From a checkpoint of a small transformer trained on Wikipedia: vocabulary 25304, a norm on each head.
Each number is 200 + 30 x the weight over the matrix's rms, rounded and kept within 0 to 999. Layers, rows and columns count from 0.

# layer 5 MLP up, 2304x768, rms 0.077, rows 2040-2094, columns 448-511
185,189,122,221,254,227,219,174,215,252,174,208,178,194,207,187,239,229,156,134,176,233,193,208,173,237,190,222,222,193,200,228,151,191,268,208,209,199,189,217,206,193,200,184,261,199,183,176,263,215,244,193,196,194,180,175,270,210,211,211,156,204,211,194
178,257,188,173,182,185,166,205,212,216,211,175,244,181,235,221,213,220,205,247,159,226,202,171,209,182,188,225,185,232,226,144,197,193,229,184,231,165,159,198,197,224,242,182,214,235,235,205,202,246,160,202,190,190,229,205,232,251,255,200,221,219,233,201
146,228,212,181,183,232,262,177,134,193,232,183,170,180,186,223,194,170,192,170,207,143,229,200,221,147,253,160,232,193,159,187,228,175,154,228,193,152,237,239,246,217,183,216,280,161,205,223,168,213,208,152,153,208,151,207,194,193,172,215,222,259,161,185
215,115,167,219,223,210,189,243,223,150,260,207,234,154,205,224,210,215,145,280,132,178,185,228,240,233,178,251,213,205,188,251,235,240,188,175,233,124,217,207,156,174,193,197,189,251,196,194,170,196,167,150,177,227,191,176,196,170,195,152,162,208,177,219
267,204,214,182,182,192,213,207,193,181,223,261,273,209,230,227,249,141,283,179,205,154,239,225,197,181,256,189,141,154,217,208,261,219,243,234,249,162,215,255,251,239,222,165,185,153,198,172,167,224,173,160,229,226,209,278,165,156,198,229,210,218,126,203
226,194,236,197,170,183,229,191,211,202,183,262,197,183,222,209,137,262,222,206,162,227,209,206,269,190,161,205,194,140,185,117,238,178,172,184,237,178,122,165,203,125,212,221,227,204,202,260,194,261,255,196,163,117,206,242,169,237,207,143,170,211,272,206
195,220,217,199,222,150,204,219,212,172,167,210,188,230,195,224,187,222,175,214,204,171,244,195,239,184,193,193,223,243,182,206,253,188,160,203,204,221,146,240,227,142,241,233,194,193,211,225,202,141,264,188,199,214,187,217,214,195,153,226,261,183,209,147
225,183,175,195,216,243,187,233,163,284,147,251,235,212,234,150,233,205,190,182,200,247,249,191,206,181,152,247,241,229,192,245,237,189,196,199,204,229,197,247,126,171,216,209,163,186,178,159,173,183,238,222,197,228,232,202,206,188,166,240,189,206,167,176
170,212,242,233,244,199,213,205,189,205,156,211,175,186,189,210,211,208,215,232,208,206,188,187,228,177,208,207,148,197,145,249,218,245,215,198,202,195,194,190,224,163,253,161,240,179,156,248,218,220,289,247,265,222,133,188,218,191,223,203,229,223,259,133
183,239,189,199,189,235,206,173,199,148,242,144,223,207,160,184,180,186,186,232,185,274,165,191,217,213,227,183,183,242,171,177,190,242,159,219,232,231,164,155,224,217,208,152,201,186,224,203,203,228,179,229,218,191,193,209,211,193,250,220,247,196,166,211
187,220,254,196,172,162,199,235,197,208,154,134,204,199,222,215,177,124,154,169,225,133,182,193,127,232,187,223,248,198,158,243,152,133,230,248,261,175,215,196,163,254,187,155,199,260,190,142,210,221,161,152,236,220,205,172,162,120,201,211,228,169,205,211
229,211,240,207,177,185,195,208,187,187,229,197,215,179,224,191,171,196,158,217,221,201,209,217,222,214,203,202,202,208,164,201,205,181,231,203,201,197,218,140,248,211,173,161,209,194,227,209,217,208,184,181,206,215,213,207,214,193,247,249,221,211,153,221
149,212,223,202,217,250,228,235,206,230,198,156,243,241,172,160,208,208,177,152,174,176,220,211,163,163,175,191,195,180,205,212,171,231,243,207,235,217,173,234,206,227,213,191,186,216,230,198,202,154,154,184,177,171,133,210,144,164,163,195,191,223,196,200
221,202,177,192,233,169,179,218,215,174,198,174,164,224,205,199,177,204,183,173,204,190,182,193,241,181,221,192,226,240,182,211,204,214,232,190,218,224,217,195,199,168,169,195,202,197,198,225,244,192,240,224,222,204,207,204,169,184,201,156,210,202,201,213
225,161,279,189,244,186,176,176,154,248,243,164,225,216,163,192,178,161,227,227,170,225,153,214,194,173,138,191,239,136,195,229,159,194,183,179,210,161,182,183,233,263,209,255,160,145,204,200,202,199,237,201,121,212,151,181,155,164,215,181,145,236,240,197
186,154,231,155,225,214,179,163,190,192,209,199,180,243,199,218,227,235,181,220,186,186,181,143,171,245,150,223,240,181,199,172,173,182,121,202,211,238,218,178,176,184,192,194,193,207,170,210,175,193,186,219,179,167,225,179,234,171,239,195,254,248,250,163
181,234,155,206,230,232,154,182,153,211,175,229,178,178,158,194,167,180,197,170,225,187,185,204,183,151,157,196,204,190,190,198,182,246,218,181,184,185,151,198,192,244,215,207,222,229,206,213,204,243,189,178,194,210,230,224,225,178,237,220,156,235,182,254
197,190,185,215,235,160,200,138,216,234,197,235,174,199,189,202,190,204,201,225,193,224,194,232,209,239,253,184,193,178,211,255,170,217,245,260,191,238,200,239,223,221,198,181,208,186,220,240,179,207,212,163,212,182,244,191,222,185,203,192,211,200,187,226
181,225,201,187,214,228,249,222,159,150,227,228,234,203,181,195,259,227,243,167,134,204,172,202,183,202,230,147,167,229,229,204,212,150,259,160,239,160,174,199,189,201,145,215,215,194,245,204,211,191,180,174,232,164,211,214,252,201,191,229,188,229,182,190
225,203,213,173,213,205,206,188,146,238,194,175,178,159,193,178,218,166,232,228,158,208,233,226,178,240,235,182,205,168,208,160,224,202,183,187,218,222,182,144,197,177,265,227,197,222,220,244,175,181,194,212,199,201,232,245,189,227,225,203,202,218,178,245
128,174,212,211,179,224,188,204,231,167,242,203,179,205,192,198,224,179,153,182,171,213,200,210,213,225,203,191,224,154,179,182,237,196,193,199,191,248,193,170,213,177,246,214,240,146,210,194,252,191,222,202,190,152,177,207,235,162,219,226,166,205,184,214
175,165,204,148,224,185,178,197,194,207,186,211,206,227,247,178,166,158,196,211,234,250,219,185,205,221,161,210,223,181,177,205,177,182,224,161,227,160,157,193,202,208,200,128,156,170,241,137,132,183,189,151,198,210,193,134,214,161,173,205,190,208,185,210
172,208,231,188,144,200,241,215,208,259,220,232,219,191,238,210,221,177,163,282,186,209,181,162,222,200,231,223,205,208,162,159,224,213,172,241,180,166,179,198,167,192,225,241,194,182,155,227,200,228,190,169,221,202,209,182,236,217,227,271,218,199,186,185
150,253,191,233,228,204,177,206,177,252,164,163,199,195,200,185,252,167,221,186,224,182,206,165,204,206,217,262,193,209,199,199,197,255,191,220,205,234,183,210,201,214,221,206,217,154,195,248,206,286,213,133,194,227,244,193,216,223,184,156,183,293,204,193
229,245,205,207,221,240,206,141,194,212,206,233,148,221,171,190,214,192,211,133,222,238,197,186,227,177,207,227,261,206,158,202,247,152,247,208,250,217,241,180,161,176,235,196,220,193,203,222,182,126,210,208,167,233,210,202,203,168,239,127,185,202,208,227
224,243,132,163,238,128,214,220,236,204,154,200,255,199,130,132,190,218,177,196,216,229,212,169,229,188,255,141,204,212,212,157,212,158,188,226,262,173,213,233,190,269,237,124,262,191,186,211,208,194,183,233,256,180,172,240,190,195,213,169,219,227,268,261
273,204,180,209,195,171,225,172,190,207,182,203,205,233,155,157,165,193,238,207,247,239,221,263,177,204,136,198,192,175,179,173,157,280,163,229,189,207,174,220,178,203,115,207,187,249,197,177,221,240,246,206,194,180,220,223,187,215,209,209,188,169,181,201
179,191,209,196,187,197,192,188,180,235,214,178,207,208,198,194,210,170,188,195,180,188,222,199,224,171,226,207,181,238,199,241,219,131,178,186,239,197,215,207,202,195,168,222,210,181,125,142,160,170,205,220,209,242,220,208,198,213,214,197,184,248,202,197
226,192,158,202,211,162,219,184,218,219,239,187,188,239,206,206,189,220,235,193,225,219,203,215,227,222,206,214,167,197,177,192,204,160,253,188,202,165,229,222,195,183,192,171,186,242,207,166,200,177,212,180,216,205,193,145,203,209,173,218,219,188,237,189
221,186,205,177,192,248,216,182,241,215,221,210,162,187,231,190,216,212,187,201,185,194,227,227,158,201,232,147,150,218,258,197,206,229,222,207,214,189,219,203,244,238,209,211,230,235,231,154,241,225,198,218,236,175,219,250,216,224,223,217,120,221,227,216
206,230,155,192,206,211,231,177,171,206,185,210,221,231,209,161,236,212,207,159,209,250,213,169,202,234,194,160,188,195,203,226,168,192,182,186,189,207,204,188,164,211,211,227,150,187,167,173,222,227,199,180,212,173,181,204,240,232,193,233,196,216,211,205
223,243,194,213,186,210,214,193,189,179,170,245,212,212,192,181,170,184,180,249,195,236,196,201,188,202,151,235,222,184,176,210,203,265,223,247,226,207,220,130,208,190,184,175,270,209,198,186,178,183,202,235,183,224,192,230,235,222,177,191,221,176,191,160
217,201,178,165,193,198,178,194,258,194,154,260,190,223,187,171,252,214,149,255,158,225,209,163,189,171,289,210,155,228,221,220,197,213,193,209,168,164,180,241,253,226,161,223,189,227,127,173,213,222,187,216,192,221,208,179,202,206,193,200,173,216,240,227
225,199,217,204,197,196,235,258,185,144,232,179,237,211,165,207,225,191,227,190,225,262,182,239,203,190,252,251,239,183,155,142,205,156,222,215,216,200,192,189,250,191,231,274,186,192,181,187,167,203,227,177,240,187,166,236,227,210,165,207,224,147,189,187
179,189,203,133,185,192,193,238,231,239,224,159,151,207,147,141,165,235,246,208,211,273,161,130,227,149,180,158,162,216,175,158,181,232,196,174,222,212,131,191,164,223,176,196,250,250,208,254,215,239,165,160,275,202,162,167,206,240,159,218,178,187,210,187
163,208,177,233,124,230,185,187,216,167,176,152,220,211,231,205,207,160,198,192,204,262,132,177,193,195,184,171,261,239,233,217,236,195,187,244,231,231,155,161,199,207,180,240,175,203,224,247,244,220,152,204,232,245,158,184,226,228,199,225,203,256,181,205
171,227,232,176,236,185,223,220,205,241,223,197,182,250,192,219,232,216,189,189,229,225,172,233,219,238,202,234,178,220,166,183,216,196,235,182,163,214,203,230,129,225,143,204,203,187,194,207,169,202,175,173,176,199,179,167,181,250,193,227,217,223,178,211
239,190,208,214,223,206,269,179,200,204,191,206,155,147,167,205,212,203,190,185,230,162,134,214,198,190,184,212,228,223,267,187,245,149,158,195,170,182,180,206,180,186,206,247,234,208,187,199,162,235,198,207,208,213,183,201,245,246,240,197,144,209,208,173
242,214,207,152,215,191,201,181,154,188,190,146,192,179,198,214,241,187,186,178,169,181,223,161,241,214,172,169,199,214,230,244,230,232,224,201,194,200,183,244,203,226,140,183,211,217,157,200,247,245,204,201,238,254,144,194,194,276,201,223,163,204,172,215
178,250,255,223,192,196,210,192,196,187,224,232,234,168,194,207,221,183,223,206,149,177,182,159,180,182,258,255,219,203,190,208,197,203,188,194,239,206,169,166,156,205,186,205,171,196,155,200,187,211,196,172,180,220,212,183,200,244,185,223,208,213,180,202
188,195,219,255,213,199,212,174,236,184,199,272,258,220,151,175,244,201,234,207,126,177,167,246,180,218,175,205,211,173,184,205,258,215,198,174,178,242,165,214,181,202,198,189,251,240,167,268,260,233,216,246,178,215,154,200,212,192,230,221,189,192,190,206
212,195,228,189,246,169,199,186,194,187,208,177,237,203,203,237,209,212,176,212,188,186,231,183,200,198,246,253,241,236,244,202,182,242,208,221,200,237,200,205,202,199,155,178,203,181,190,224,208,212,183,230,214,164,151,222,256,194,208,220,177,217,161,203
174,197,132,204,199,204,209,144,198,198,195,220,269,186,222,268,279,188,218,206,237,136,233,204,204,110,243,156,229,213,214,192,179,162,210,187,220,200,215,208,187,235,202,218,124,276,163,195,140,202,198,217,226,206,216,180,283,225,132,228,224,262,165,244
238,171,184,136,137,223,194,193,226,233,174,212,243,217,163,214,167,169,225,212,247,249,160,219,183,210,209,183,188,245,190,214,182,276,206,146,197,169,198,287,291,160,158,253,155,239,247,206,235,240,170,234,281,233,249,204,257,197,207,218,164,248,171,247
196,181,190,192,130,186,193,193,275,191,180,186,145,230,176,161,205,204,189,162,212,173,258,218,219,184,214,198,233,186,215,190,192,208,225,202,262,173,200,237,145,173,272,189,229,253,207,215,179,213,191,131,142,141,171,202,232,144,213,187,187,230,253,220
153,214,182,203,190,198,227,216,178,198,183,171,180,215,162,203,171,169,228,211,223,200,173,250,243,186,202,205,177,182,190,220,245,169,203,160,207,192,212,198,213,216,247,179,237,156,211,255,191,249,181,188,221,208,222,184,228,193,197,191,219,198,175,203
143,193,193,204,224,200,193,204,233,151,203,140,189,246,209,142,221,202,200,205,188,256,162,220,198,189,228,223,205,188,156,140,196,181,128,211,183,177,109,189,150,166,217,225,164,150,245,159,220,179,194,201,160,138,198,191,253,204,137,209,205,232,176,181
188,229,178,223,193,216,223,134,294,142,210,135,196,209,172,179,218,211,238,164,228,198,241,171,181,211,200,217,181,208,206,263,164,257,242,246,175,212,226,214,221,224,257,228,168,213,222,193,228,256,192,205,209,256,224,221,235,175,253,191,210,162,167,209
216,196,245,163,229,174,177,209,210,262,208,197,132,221,171,185,242,198,217,243,221,153,194,189,198,239,292,219,191,134,237,197,227,178,242,165,188,209,193,232,195,251,236,267,168,221,153,189,197,244,204,214,175,190,231,187,196,169,214,180,178,174,204,192
168,174,212,252,175,222,182,163,194,202,170,253,222,181,189,218,220,180,162,202,239,205,192,134,205,244,217,133,198,198,206,198,212,163,238,184,296,186,234,198,204,205,185,188,116,192,211,195,213,273,269,172,221,259,200,155,171,176,222,144,226,240,222,145
240,204,165,201,200,203,186,184,207,249,214,175,230,167,209,216,194,144,208,188,161,208,191,200,198,197,213,173,211,189,193,195,243,190,198,178,206,205,175,188,174,186,181,205,184,163,190,208,145,189,195,239,160,237,174,220,182,192,181,231,165,173,251,171
212,172,148,166,145,195,237,239,202,174,211,188,223,227,161,183,232,157,171,197,223,224,228,255,123,196,160,174,193,193,209,202,234,205,187,190,169,282,213,207,157,218,165,221,173,225,187,170,166,205,233,194,242,169,210,236,183,194,270,197,188,166,187,293
230,195,198,178,232,176,218,237,151,166,214,236,174,151,216,207,222,197,234,166,249,201,225,144,206,223,193,159,214,238,207,212,220,252,189,226,227,174,224,188,176,199,206,230,199,173,178,284,186,198,186,191,220,199,134,215,156,218,162,193,240,186,204,186
233,240,217,247,154,190,261,241,245,153,181,157,290,181,176,210,212,197,218,187,148,149,240,272,197,222,183,197,223,222,147,197,222,196,178,225,217,215,215,192,185,228,191,209,162,168,199,192,154,204,181,220,167,189,219,211,173,193,188,192,151,192,208,191
186,196,197,177,228,211,169,185,176,193,178,223,192,191,184,217,210,177,281,178,175,148,239,200,183,233,195,248,179,240,200,260,246,186,194,211,190,162,209,234,215,211,193,148,225,204,249,178,231,169,249,184,220,178,219,264,197,187,219,262,192,230,186,222
# layer 5 MLP down (transposed), 2304x768, rms 0.0437, rows 2040-2093, columns 448-511
219,208,222,190,195,190,181,257,231,184,285,195,194,194,163,208,238,195,214,181,189,200,213,247,262,161,202,224,188,217,200,188,260,175,165,191,149,159,158,210,211,214,226,240,163,171,166,199,152,213,176,257,192,222,246,233,224,164,149,140,179,176,225,224
153,246,197,195,204,144,251,152,226,193,183,181,220,252,237,152,172,179,216,201,201,213,171,211,156,224,178,165,203,183,154,173,242,213,155,203,218,216,200,242,190,208,227,217,183,217,225,199,228,243,157,244,248,161,220,198,201,244,201,173,164,210,211,174
222,215,229,245,202,188,233,188,127,253,232,154,255,219,200,219,162,109,153,197,215,207,196,168,182,196,217,191,187,195,163,193,199,186,225,230,204,169,230,164,247,186,209,186,201,192,204,215,218,214,213,190,187,167,170,198,185,201,209,212,134,186,156,211
113,222,132,192,214,225,215,173,226,220,246,174,237,211,218,196,177,169,184,203,205,215,277,192,216,219,255,202,155,195,184,186,202,213,175,181,229,237,236,201,186,198,217,215,211,189,202,186,217,224,165,202,166,221,204,151,240,241,187,182,184,213,213,210
202,189,233,167,210,217,231,233,154,198,180,221,212,203,227,188,170,293,237,222,201,158,227,247,150,198,203,203,170,217,203,160,201,189,229,208,232,169,170,239,192,280,225,239,210,241,177,258,168,179,147,273,203,183,228,194,153,269,200,217,214,211,246,225
180,245,188,250,235,146,166,169,222,194,242,212,186,161,248,206,216,173,199,180,237,260,195,148,231,172,176,158,161,174,183,226,214,226,165,191,219,200,203,238,198,168,218,197,167,233,225,198,226,157,234,158,246,187,208,205,212,265,183,190,187,276,179,176
147,218,180,174,224,220,267,173,197,157,142,187,183,210,239,173,257,203,179,252,255,214,161,224,214,103,223,190,180,170,178,200,250,192,155,191,230,243,177,162,243,165,243,191,176,172,207,196,176,256,303,244,256,132,141,204,231,158,159,164,270,178,207,187
146,164,198,222,170,237,182,222,214,207,187,236,199,187,204,194,168,213,159,207,216,193,235,262,189,249,217,249,208,183,223,190,192,175,206,223,151,153,247,202,198,223,187,260,179,217,157,201,198,224,212,183,163,188,230,177,124,182,157,205,180,202,210,168
202,191,164,171,239,231,161,211,210,241,175,120,202,214,195,129,187,207,182,205,227,203,226,233,233,212,196,186,223,180,193,200,164,168,186,234,210,189,181,246,175,165,184,205,219,227,193,172,200,196,174,209,168,241,200,198,183,205,232,137,194,179,215,207
203,136,181,211,164,159,212,209,197,176,225,193,258,205,217,228,201,196,225,232,215,215,186,184,192,148,211,169,207,215,161,213,212,190,212,178,198,166,268,183,236,182,204,223,140,200,167,156,202,174,227,189,145,152,199,191,169,192,231,218,152,245,212,183
215,208,234,166,132,200,233,200,211,176,154,214,241,188,218,146,246,214,174,225,199,239,158,209,196,209,157,185,200,194,221,249,212,178,217,194,185,223,186,178,188,159,204,166,149,214,199,240,174,215,198,151,158,243,203,245,180,160,234,194,220,237,170,188
238,207,205,236,204,228,273,192,220,184,193,214,161,236,190,199,230,269,272,162,174,259,175,210,197,203,179,245,152,188,164,227,199,175,220,211,189,211,204,221,146,197,137,229,176,237,185,160,179,204,165,208,212,235,171,179,186,165,196,196,215,150,185,172
179,230,260,194,171,144,226,150,231,172,175,220,188,163,193,196,197,213,186,196,238,217,185,172,197,217,168,162,194,158,205,193,241,179,170,223,205,202,202,161,219,219,191,229,174,194,158,196,160,246,204,202,238,232,224,162,235,217,179,187,185,210,209,193
197,232,215,244,188,204,223,239,181,184,170,194,171,230,181,196,165,172,165,184,205,147,180,186,212,200,163,144,203,218,186,168,167,211,217,191,185,231,219,211,214,214,204,186,183,209,188,203,223,202,159,188,220,189,230,227,217,209,232,199,170,225,221,227
172,221,151,168,256,204,231,187,152,180,216,170,222,202,122,187,208,251,200,207,235,212,205,203,211,185,197,198,163,205,187,166,180,191,167,220,244,166,231,240,238,270,174,178,213,184,191,168,179,159,211,227,182,196,224,185,172,197,179,214,217,222,189,211
235,166,199,173,185,129,223,229,252,231,174,200,243,203,164,156,136,186,208,148,208,174,196,162,150,213,204,202,198,209,164,246,211,207,224,183,198,169,189,238,207,241,146,218,205,199,182,187,219,140,210,193,149,198,195,218,207,228,203,155,218,187,205,178
211,201,213,195,190,223,231,218,155,194,219,198,188,177,156,210,214,250,211,240,186,241,223,178,187,151,190,202,212,202,201,230,236,200,194,200,233,220,172,212,249,202,231,188,164,223,212,174,176,180,148,200,207,207,228,208,211,133,195,163,211,189,163,213
216,183,178,174,193,197,166,213,176,220,210,191,183,212,217,209,215,236,189,181,203,188,189,211,233,214,186,223,181,193,184,223,178,192,202,146,205,209,174,182,165,145,205,244,205,178,198,186,167,282,207,184,189,216,207,158,194,152,197,202,207,193,152,177
239,162,207,210,210,194,204,260,218,189,145,212,169,185,233,179,210,172,162,186,195,197,182,190,188,226,219,232,189,189,170,232,218,194,209,159,150,229,201,196,223,153,215,189,219,167,223,199,233,170,217,239,240,198,184,226,207,203,163,231,206,184,217,197
241,227,198,202,196,187,175,172,214,140,177,168,179,160,207,226,224,207,167,210,207,172,184,258,243,157,247,206,228,215,211,216,192,185,209,220,186,233,197,214,232,195,197,160,204,171,202,256,199,220,195,169,204,247,179,225,130,172,153,238,183,187,192,207
179,159,211,210,169,267,158,251,218,184,192,165,168,216,213,205,255,194,186,143,258,185,153,193,183,247,173,140,256,193,219,207,146,207,269,185,184,235,139,202,236,233,193,223,122,173,185,216,213,218,218,182,210,193,204,181,202,234,199,184,236,195,232,266
237,224,225,266,173,164,242,177,214,144,167,124,214,244,121,229,205,214,213,211,193,152,206,216,193,221,214,241,201,218,176,193,220,214,224,183,181,201,216,216,252,165,242,209,177,181,191,224,260,229,177,254,218,206,243,247,258,190,171,162,193,240,163,219
187,184,214,179,188,240,143,185,175,204,130,115,168,206,266,167,201,162,179,128,156,159,164,161,214,195,203,168,196,242,171,223,229,219,182,246,248,288,211,226,148,282,195,253,251,175,256,222,207,218,180,184,268,160,175,217,152,181,250,154,188,223,230,209
159,265,208,234,211,219,186,187,236,242,184,184,138,208,172,145,219,152,228,195,162,167,201,208,164,160,173,230,189,185,190,224,227,203,183,269,183,261,148,211,189,223,215,194,204,191,258,193,154,217,213,268,227,163,230,145,233,250,194,237,213,252,235,175
177,218,215,195,224,185,160,166,175,176,254,174,214,158,166,202,196,234,182,202,217,172,217,140,204,194,231,194,190,171,169,177,217,163,143,207,178,196,176,156,219,178,217,172,260,200,161,152,206,245,209,232,194,183,198,186,203,151,190,198,251,125,161,186
178,198,210,154,237,214,208,217,203,193,225,189,181,212,178,187,151,176,228,202,150,219,240,185,203,263,192,191,226,149,218,212,175,207,208,152,218,226,180,244,198,252,215,215,157,198,185,213,247,188,206,175,190,196,209,239,230,218,195,217,187,191,190,203
156,230,164,225,159,197,215,226,187,190,191,191,186,258,240,214,203,195,204,189,242,147,220,223,227,197,165,145,241,162,219,201,228,195,159,202,216,211,201,214,209,159,185,226,192,199,245,222,165,185,284,211,157,158,226,199,165,204,172,182,169,224,206,233
234,253,237,202,153,201,218,165,233,181,185,215,190,252,189,191,214,209,238,176,213,208,246,184,220,212,206,186,209,182,167,189,169,236,223,220,191,191,191,224,166,235,226,177,209,180,179,204,172,220,185,188,225,196,217,217,191,148,213,207,190,192,207,192
280,174,229,187,195,225,226,204,185,167,174,240,248,216,213,187,218,183,197,190,164,249,182,155,199,204,205,199,195,199,222,225,205,208,147,204,200,232,203,186,176,171,180,200,167,161,170,180,209,195,145,258,187,193,204,243,162,209,241,211,177,199,183,237
173,223,202,202,219,187,198,223,175,247,181,182,221,193,177,230,157,248,220,173,189,198,203,195,217,225,242,192,201,189,244,218,191,203,194,218,221,180,203,149,137,165,204,187,255,255,185,256,189,167,200,169,187,199,224,226,212,217,223,183,261,196,205,189
274,202,239,191,201,187,122,253,198,187,124,188,237,198,187,222,226,184,177,206,170,200,207,236,241,171,184,225,174,183,177,154,219,203,184,204,184,178,220,230,200,210,200,234,205,203,216,203,209,177,209,204,259,186,197,226,191,183,202,184,261,150,159,197
186,185,125,181,175,138,161,223,224,194,223,213,231,202,269,196,199,233,267,210,206,161,197,186,170,234,195,185,182,203,217,157,229,199,190,212,197,168,185,202,172,197,170,179,225,188,232,208,229,202,237,168,253,192,144,232,226,184,190,193,147,233,179,181
232,199,176,178,220,195,240,168,153,251,196,165,233,161,177,201,194,219,192,237,180,215,234,187,212,158,169,186,194,193,212,227,281,241,205,191,204,143,190,182,177,217,288,294,188,174,205,214,168,209,155,178,153,271,187,220,191,210,194,139,238,212,196,161
190,194,199,163,188,168,152,193,204,203,213,199,234,209,190,171,214,186,189,187,199,162,178,190,199,197,185,172,227,213,154,194,209,162,212,183,191,198,188,195,224,201,139,201,192,185,243,232,206,164,249,236,205,189,171,180,189,174,198,220,185,242,251,171
272,181,212,178,169,185,145,174,210,167,152,198,190,154,179,217,288,187,158,173,170,129,244,181,187,207,254,194,210,202,183,192,193,202,235,183,248,215,200,149,231,176,125,191,173,255,236,218,195,182,130,208,227,217,212,226,184,200,217,197,151,217,143,189
180,240,220,221,195,151,198,201,197,233,229,217,154,194,192,218,198,132,214,191,178,250,188,208,157,200,235,216,166,239,181,258,163,186,215,169,219,244,175,221,180,261,214,203,189,208,146,183,232,208,207,223,235,211,149,197,164,174,201,207,219,168,180,209
191,197,247,179,178,226,192,191,172,144,214,227,175,269,179,233,206,140,207,172,224,210,138,240,183,184,203,254,187,203,216,237,207,155,145,239,288,284,215,210,166,207,220,169,194,215,243,199,149,179,179,234,193,174,199,189,217,166,192,203,212,219,239,253
209,148,219,209,212,219,186,223,174,231,234,229,189,272,205,211,233,194,190,166,228,164,200,216,169,200,162,245,168,150,198,162,200,215,203,215,189,187,176,190,191,171,246,148,236,194,205,215,180,135,148,188,197,201,234,209,237,134,188,185,224,181,240,191
134,188,177,210,278,247,187,288,201,223,176,195,193,180,182,197,166,234,185,244,193,182,238,250,252,204,209,255,179,134,215,205,226,196,146,253,177,214,226,155,238,185,179,163,206,213,157,196,199,197,152,193,185,240,250,264,158,232,154,207,174,179,211,191
249,190,177,227,186,197,175,206,227,179,201,176,171,190,142,181,176,214,145,141,231,193,224,189,231,181,145,211,169,224,195,243,204,260,174,206,238,202,190,221,250,171,208,131,187,236,154,204,144,199,138,268,210,189,222,236,213,162,214,213,185,205,229,187
158,183,225,219,252,219,150,240,191,222,199,199,154,218,184,229,197,135,200,205,218,208,234,213,175,230,187,235,197,115,224,207,173,196,134,207,176,234,220,206,212,194,186,212,180,250,238,215,206,216,198,227,219,221,162,197,182,227,229,231,187,175,174,184
203,236,198,193,201,179,183,184,225,187,225,191,168,169,203,149,183,221,204,199,164,181,209,198,213,189,207,171,194,162,188,227,200,182,238,208,202,238,195,214,199,201,227,242,166,183,252,204,206,178,196,176,230,195,233,227,189,191,162,166,204,194,223,181
174,197,199,209,181,209,173,233,188,189,185,197,158,162,172,198,211,202,211,186,172,150,236,255,178,235,220,204,193,221,166,217,212,235,239,169,263,154,195,183,216,218,206,185,211,212,156,206,144,191,191,187,163,247,226,187,229,233,215,254,195,217,167,191
214,208,247,248,185,211,197,177,204,183,194,218,196,174,185,200,207,156,179,183,228,223,177,150,182,156,218,210,225,202,216,206,190,193,248,188,221,186,187,219,214,212,172,230,215,219,256,191,231,229,246,175,151,181,189,208,187,233,227,228,257,225,203,257
224,171,251,173,191,217,246,229,186,159,230,223,220,211,206,219,176,195,216,240,208,201,209,184,201,207,247,172,182,163,221,174,198,246,170,165,175,225,221,184,195,184,256,168,263,189,159,156,192,207,242,147,186,210,209,222,194,173,219,157,223,214,153,200
226,213,227,191,199,167,168,202,167,189,206,219,197,174,198,208,207,238,211,191,220,218,207,190,222,218,152,209,214,204,221,156,192,237,222,207,173,205,182,226,212,165,190,183,185,223,255,192,170,217,238,192,167,186,161,166,174,200,196,242,185,193,222,188
188,199,234,137,215,187,198,206,183,170,207,164,187,189,163,174,179,275,215,198,239,201,225,143,225,189,160,224,198,180,257,208,139,209,161,201,230,191,140,151,236,125,236,200,201,226,173,154,280,180,227,219,187,192,183,217,183,182,194,196,189,182,219,209
200,217,221,170,158,153,213,244,172,127,195,188,211,165,199,199,200,167,225,211,181,188,202,210,226,137,263,216,210,212,214,191,218,179,225,164,201,152,198,173,204,155,196,192,243,177,227,230,170,203,193,229,244,189,222,190,177,207,153,236,212,186,204,168
205,200,170,203,130,230,237,199,181,218,228,202,199,137,221,175,191,208,205,203,191,168,161,239,247,269,217,176,214,215,187,186,193,227,229,177,256,216,218,186,177,217,206,193,222,191,181,228,231,261,218,148,198,204,191,195,244,150,212,138,203,181,179,215
207,186,212,202,180,228,154,227,210,201,98,228,159,188,242,174,233,158,181,152,244,188,189,203,212,217,216,228,159,220,191,202,226,240,218,148,194,193,191,278,248,199,195,193,222,144,179,198,217,179,178,245,192,206,224,218,201,250,165,189,215,247,171,169
223,190,216,193,178,172,203,182,225,174,200,202,232,192,226,242,232,211,178,191,202,211,183,182,195,230,233,165,184,218,219,174,223,213,186,186,184,158,184,185,216,243,182,213,176,213,167,208,208,224,214,187,191,226,255,225,174,208,201,197,239,216,204,241
233,174,212,187,230,201,196,159,179,243,182,209,198,204,166,223,177,243,187,248,254,188,225,139,185,231,164,168,245,165,182,242,176,192,210,194,193,220,188,210,242,206,167,202,220,235,168,199,227,179,245,250,159,172,203,260,173,198,189,164,226,165,202,233
217,241,160,219,240,211,193,221,210,230,223,212,218,179,199,143,196,186,141,219,197,189,169,177,141,189,185,209,178,164,214,202,202,161,191,220,178,195,215,202,265,202,229,225,179,171,197,182,195,203,157,236,214,167,239,233,170,171,208,164,161,151,161,199
182,182,222,248,211,185,257,208,200,176,194,220,151,216,224,191,225,238,212,204,243,208,184,179,182,204,208,218,235,188,282,165,197,152,183,179,220,240,192,200,208,181,202,193,225,203,221,216,158,234,190,228,185,203,151,175,219,161,166,235,205,152,242,157